Weights of a small GPT-style language model, trained from scratch on English Wikipedia.
Architecture: rotary positions, no biases in attention or MLP, tied embeddings, attention and MLP in parallel.
Each number is 500 + 25 x the weight over its row's rms, rounded and kept within 0 to 999. Layers, rows and columns count from 0. Numbers have three digits each. The size before them is the row's rms in percent of the matrix's.

# up: layer 2 MLP up, 896x224, rms 0.11, rows 760-787, columns 0-111
# down: layer 2 MLP down (transposed), 896x224, rms 0.0963, rows 760-787, columns 0-111
up760 109:508500511484514550503471467503474509487455460461467479503467550519530497480528519463471459467489541487499503499484512502485514500537507446508495501523496471479532484451485548502504490484511487468492527498546507476491516471517511549493513497524477465451514461540509502508522469499487503510476517526505486534528546477528493476508464512486
down760 104:455460471524516504488528456523495533498472503475509482471476469510490529520551521518482439470542502481482517538447521492512487522499512528475511528483507513526484549505490529482526533493479486517486522527504498516490492449474505507514462510458528484511521504474520512499491498481485511509526455463532530532481507544483498537506555499501
up761 091:511480531521519554490483481505501520549493515530498516521521492486482483532506467483442472501508487525463480515546553499506529499521484481464509490518483519508461536511502519491498555520512507488496468550536534500491495466532497484487480492479499539470440507479507478549468517445517473507476572492492476485501475497474458547490511498481
down761 090:553469473471493491530517548474473441489507513483512487512509503516522536457500500486524557525480486494492488423521450499494516531469483501550490524494483506490572484540468512507481458476494465489496544472465506490507493481493503483516554469480500493458524495544463490487522487497470498445536495503498512490511543504527521521506523521521
up762 101:486488463508506501520495509503542487486506478456543491493449506496505487486529481528516528519483490489478536497525476509514508531511514518497438539500498456484523470510514475491500483520456497490548479485470523564528470552487514520487469501503480474493466459526514516466473513525506508483467582495509488496515508505498512468492510490452
down762 095:588510506460487536499510466499532514491456500509472490473530527482498518486544497465520480521501551495502496516508515506495481517544490520519517523465536466493488529491488488466513497499538516531468467498518482522473499485515472466530486443491520477492445530550511521513505503527459502467468512491509489488506484502494462474478534516502
up763 096:482484563508516501512488477476504500512496482462484497491475484503510479555498497476506512508464495506510540507570474491496538545529544516497533467526487503505504552501486524476505524499469492519463446501489516498491478496522548523514452509516480517485536478498501502540462501529521495481515473553526505494508517517541507471505446559543
down763 100:521447459509499512484506505509536489474532522482448497499494475519473490451495534483513478522520491471490556516514521461489495565531513501469486545502521503490501532491522474460496524470513447500511518471483484504467527508481491506504505498478508531484508462438477500477532476461508496523464499494539459466478504554476508530502518502483
up764 096:471479497501518489515499471500514511521511504483501493430491502528517504494506451514549514515490462451505470543435464522507514531524482525481482479464475546500557498500483493492530519483470466477489529463509472507503551477477501503499498465469462506487525505526518532511515457491494496449514475510511463498494501482515487511500554447511
down764 096:509518534498517508507506470491509537517540505505458527496525424483549502522489459435446487482526524482540455509518500537491511570465506497492491511506504494485507506534486536518493499495497470484484504503490529514511453460500469494537498507518520499457496523526498547510492502507503545495511513503480490513479522520509484493464468498475
up765 102:523451531457435493505481488484550481462457508508479500485520510531495491509486482499479492477489484468481562532519511495505503521460502528457484523492500518469513482487552505533519460527476483503469476506492509512526525485517528503492503472516535556476546560517497479511482464496538504491485504493518465496553538539510451508508522503502
down765 101:498508485539488475493489500476507521489442493518499495476493462497515457503471492536494471501494492512499492449485463500504467484473464495514470522487519483454492533440474544488509486536471504479559510519498486512509495462486482446554457449518503504514471476566517456495534532465552496488524456559525540499530491499529492514481478517510
up766 098:554458460477499517497509498491461534511522536538485491503513501532503523505506480542492496520528517515529499507433549506528483488496500464503505527534522450509530501516505480484499520446491496548538480494519524523523509484546480500547484456437472553471510540463445507453542520515515513503526465463467506469487495464491516509484516529496
down766 103:499474479484532524516530524486496536489497505516462511508490502510495482468492547471441488501478469439462451488476463504552530494510459456520530473503527521516501532520512463539508518496464490486483494498464527472538477477538537508537538505495475471515562510464472496494503507490510533517512472466506504487523512508514496488519500555515
up767 106:502532502489480463506485575505545532507467542522529501525473488502488495483473457488528535466495488520469528468489455532479530494515483527466510524517511470523502457514517442464522474505509509524505503479491504562495491545510462517499499490470460455542516525526482506504502523490512492541500484494492515532517494495493527510498528489551
down767 101:476491535489523515510497493490502516460546530532510465502511524521445474524524511502508468487505460472541481476529528477507510451493480522441495512536509542503528463507506505457575500511538472536498456494519466506519514482482540470488521481529506511512545538494484490519495515463463553466484504439510504470523509501544484534505475513501
up768 102:475482500502489466451493517485486470476490436506472511437503499479484481456495513482495523493480504543440508490512454488498482503450518511525493447527481528482540497532499464466517503525512473485471512546493476501509516498483466538451485505508535517484462474499498522536491509475499512522520504516492488464475427519527493485500523486519
down768 100:491514535479504494511458520498477566494501504509483528511496489481484538502523493494524541468490529459507491466499551508509528521505472522467504484503482468509492491512493497517504523500506558482505501464510492508495505510512479468500500504510496491505516539484514495508480536519511522488490483496484493525504520438496548545540488450445
up769 095:512509495522480549502470523494480503510520472499484547481486475512514464470516512541521492517502435459513486533521472461504488499507512500485455516515507489488511490497547510484509518507484525514527558522512460477498510528501507524537515501498484451485519489508493487490519481512472485519491472471518470490452479463552501489518449508514
down769 089:500512491475562499516551497510494539498492531526511497543489546504454540524489475506471506544498506527488521458516532506524561470499459515500484503476503479504481533470460491477519462535497519474500506513491508484483495480525540504504511502470511527530481482511537525509511495494496492508488525487493537549514513470455504500545540506488
up770 102:506512516548541535507543513510507475522482497510485482484542508465525447494475484478512515481526469482537481522543468507489518471483512474490526535474543538526497478503488458520511479459529506552514520496501528543466503512522487557478518462491547538530497536498506495443504435478471486512484459508467479480496466541508458502536489490495
down770 094:576504534519515526498520488526471478482493519523472524496523484492530480508532529499527505550504463479476523489505498532474464500487531492508458527500526472486469550490483508492536517515504485443515489470516515455514531516454505519461508479485541523489523459529480527508482485536489483559507516490492491477472457479486455506484481499491
up771 118:480506499493518529500523507477514511508519484518534508501537502498500476523468468499526538500571487498447509517491525505475460441498486495492536492502495491535500499513478505490503501469506488467498502488543488489465475539526508487477549503469494497539483509511504489541517544487497521531519503470487491495443510510520480487512485505519
down771 118:511445518486495511503504482514527504474458486517512509474494471507483514504467506508489480473522500519492472491538513506491489504464497512503517507521484502504519500478515490518514525484478505452427528514487506498493501525480530500497566536509528481482513507504529446509513528471523530541466563490492545517483540523515523513505494497487
up772 097:481509477511475554532546511521487523504474453550499498467515517439481529491506469484454478501512483536482504533522487551496533488475540465504476519512542474507554523502486490464518497502537552489455506502509502513529463504494513509481516510464472475525445472473512505520480486502473505501528444473509465514490491479534492498511491508522
down772 097:507506519531536519488445502510487532498450492496532510483512490514527505508528505508483488527459523487446496451546466529479517528543464526517454480464547473478496501526503498552494478542476464501501490513493447469470487477501481503518507548496518555509544519544497475490528524514474522460507533531491510474535458497487521538532515520445
up773 102:517470476483509482521461501475513527520515538466503516505496466527541460540519475455521532426516554492481480512494492485509507493537478519494494475503466539471467483523511508556481516511466517484474503502542477532484513481510537477511535480507496491486553481505495479525489552488496509493501541522447514486478520484517515515543547505476
down773 106:520466470536500512488523513499548502521554491502501504486431479493526508503490496513489467523513513524495494470467495476502451495545488476501525508489480518498489476477534534496477496477501506485514516471477509459508480520483523554483430488499489507502531510470499504475514516449493478492516522515557568495520480465466552502495496516498
up774 084:513478469486484481503503486483491529542566509509469451507514487436507518528533527482477477510472496469492546520534535522503496499469499470493499458561468491548503498515463472533497492549479487467478517509455480518456479459553490526450459492502512513482536489479487475521505513502484488513465491510500563492504542429511502478530489489487
down774 089:510544545491540480512481535543484501480441504482502557502476514492496470463469480521502520488527517495515463454484515475517524506511484531481461529478510502525464487469522559493471549509546551516507472456479515486502503476483488489551540481493516487510443522536481506480534480458491493465467479493500514453502473527487512507533464455488
up775 086:470483462529475510515490517494464502496510521465473489547527457510527495458496544507520516474506538505471479503491470506466525467499483484492496462528526489470491476516541488536491486488486491520512501477503520511496510495523470496490512506530527498512497501508506491504491435451494414483520542514514509485479520492512470505521508511525
down775 094:491526515497453509520496475539512492492488504513453489541492462450512517461503495489477442507489543528462499502519531523522521516501512467435483525483483496456492510547505542506550508498497507492516507514528533530548528492489499486472535514520453502512466511537444539516526479505464495499514501530527506505468503498510466506497536501516
up776 096:482508535509486526475475482470523538487512508513489486477494549488464485480437524515544406544514502510482520478498505475502521474538502522456512555478489472471483510489513504512530505562488505491490448494492532527495501481486457509432465507513512505478555527479468481490491471470508495549504509488478519509477494551541506509503507502509
down776 099:526531527512536541503524516492500509513488516509501480472516515492477511531532541487490511501491487495477471516471484532511518472502499527487538526484508487502496501491430521477519527499486473499500487516503522513525480487505549524543499500470483533503527476513529494520514498540530530458501483483522456463496506528482505470520481538493
up777 097:514525507506488514510517476458483490497475473526508498549512538494535489493506480514533537529509500526530479549523477537520530473515513498514504469501492503496462497505559531519507520494496518448502510503453511529534502464528482457511479422481516496487454488487528499468489514539511505465514498496521469459521524506512503521544533515510
down777 098:505512467507498508500502485501523501525449515549525462502482552478509491507482533493530462515517488514474531503495513496475506497506515500472488501469510475509539528522499483473518500532489477525465451459478545488493564506464479490533509536492501465490510456473521534496499488492492479534482494535497484493488516540470503506498505513508
up778 099:497496506544488518508528484525480523510538504451500533480531501499498457467514494484490485513491501481508500462495492512476488491506464511463464537516535557491502456452500524474515506521480490478497505504511499520519573519537529519502522502478497473509535492543521468479518522482477505479476481474503524500519490449486517526478492528484
down778 101:479530557428504517523527478533484535512467504565512525476448526526466528536481495523527505494499469490511500502502493494550490494497494531488504494485497532514516527524474504522490446456469538521472474478507474458532479527504498496516491499517499505491482510468524510554508493488515508547501518469511511486531486543507471474570522523529
up779 096:512519479507441517506470522455456503532496514492506457501488491502514476517517459478485523505488516463483459498512513497486583506528507480515458480482500524451485477484513512525446490500525531512489525505531488481467515506499483473514497517550492523524503473540460495501517470509527484533540489523490525489531529500503491504467477512473
down779 096:515520519541508550495513501494477564533482479518488509494520488496530493472539495518467506468542480495485496455469492511508498496475509502499458444476505488520493486524481471495465513511511497462496539444485510568475488563485509481511488492488495491507516521484538500484483468519465496468509497463542478477475509476542491453473539474479
up780 111:504491455481481490543445504531507491477482499469456496515507504503524513528531513508496502464476487485488489506549530475500512503491506538543515500518504529533512522483494571525491475509540520541559485468497517505506457519546496502510479479519519476490509508492539493471543475493501473490518492519464476425490527522538493456496500498501
down780 111:432499507473512488501524480524492489506506498489548498468527508509501568491481520477464500478474508486506511502509537473507499510520500482445495514473521468471525458502523503537529495533484523473548477481489512521494514511541482511514513583454491500494479512510516486519454497489492549468510500509455524498482525490490520529485507497488
up781 093:469533501509505478516481471511494509513496489476495534480510529528538495496521511526510482489505449509492548517501547477473520513524525463470484481517500506469516519511505494513515526516501513493498501466458539452491503529470504508486461512467523499464498497477521515503497488494416446477494486536538459515524466524487478480482526559462
down781 101:474463481507499565503509470474512552491451491546455520481519481493520504505509476540518512505504532518498468517512492550459487495456506497452513496468433498493475491547526516471498525524521490509514468501569530503508509518508526518523476491516459518460475492547482521496478521501545470525498485467459505447475475490543482513510515497505
up782 096:500461484475512485521502434538473513480498506479524531481555463534497467544484504517484454462501477519560498528522471486500553527470500481449536488527477542515503505510501506513500533522511502543538476509483536529506492500471508524515478488440496484539525499507517519502475461501508476454473456516546507521509499495480512481497516468506
down782 097:495537534518466484488560538461524484573502496500491496499499505483538516489506478538508533483498541456455496501524504535529520497525495502468477510456514452513558487540507480463499509505478516485485486486484504494451515513532497488541524508525481499492431486508493462465507470496497514536510511507466503501503514476491520561521516524492
up783 098:521482462484493476525522463484495402512507457487489490500495485509513480557524501529545479505500488451525496508483472519507547521507543537475483460521511473505476493502558501492479510535500497543477499476500546484466562479495537524531457509485506484502505509519509497498497442514493503502510543490490480486478519482453510538527458519508
down783 108:482488523561480508475482520452440489488494540520482525511466499505525489488499466521536478541583546474441506480492522520542517471493538501457480475540534491532516504491541517478500479510471460545528470525481476526454514471496511506483437524517526492521495481519493481499509463518505475533537580521468521525446497509501486516507536486507
up784 105:450482507488490538518502484512528479506508490482534524532504530504476502515509501526526485496504442482512482483501502482460508486501478448504494460518483460507465523554500505544497464520425508517498501505517487495506499522503492492532511543527484496464499472534531497516464505514467526484545541464460496557465482528514561503451519474494
down784 104:512508576464473510556505474500508530536486476490517502523521497536519513504511456525510506488507487513503484505508463503511494470532498518509480500507523508507515505488511467529491458467516498512552465536525530541480523543507512506507532449512445538541516525524477534479480544504514495483533499469521527498525472529485521498462527490497
up785 109:501496479502552470493489493471512510490490499490524483506534511475521496507515482495481525516524542499530547458494466523502531463522505501548479481525482519500541476507511486509518536501480508507522535534521490474499465477501492516490508477506503538482519538503516470480488471520508508515535514495506522494510501480537456461519498535517
down785 118:501480516483491482535507466481469510517485524487506487478528495463524516522481479502484507460520500551496550461499496516554482497529500494476514471501521485490500499490567494452513494511500512487503509500551493471509471540489477513487474473478515524467519516534510501468502484514533492519530499512506523552544494500507480471533515525450
up786 098:536482492458530516485496502546476505491467531509539554473483489482511485507518525475488467505463488479527515516484469473523501507497501472491529469512531507497520498528506510510524508475471475513514486465497453503508491466437518498495448476514522510512475488454489538511464500450491519459475509493457471470537530460483450493502502415514
down786 101:438515482526484485459478516478560501502538519482480494514474496505512498502486506518497492441516480470463452473549495489520527494485472538522444518519464518502501498514493509534477517464534509501499470502459529501500485485491495502515505506485463507508511523466483535521505527501520495501526492521523563530464510517525537517487469516491
up787 102:517454446482491512481518487483499511519533498524502547488486518513479527498505494538508460481524493492490519489490474520518531455503519458507504461508541505522542540524548508518459469485559489509443533463504505487499501487525474500474427442488488514483506527471515510524489524463529494459513484471459513483483496510517498492466484494472
down787 099:522509520540529484481475477508447492478461505489463491547517500510510515493493479497486534498555496500531483522479518506501455530504487523559533518456489499483470499494490492501497512493497510506509494501450498529536472502473514479537546516447548504548510476459486522499496446537499534490529511494519496475541499484481497539466518512512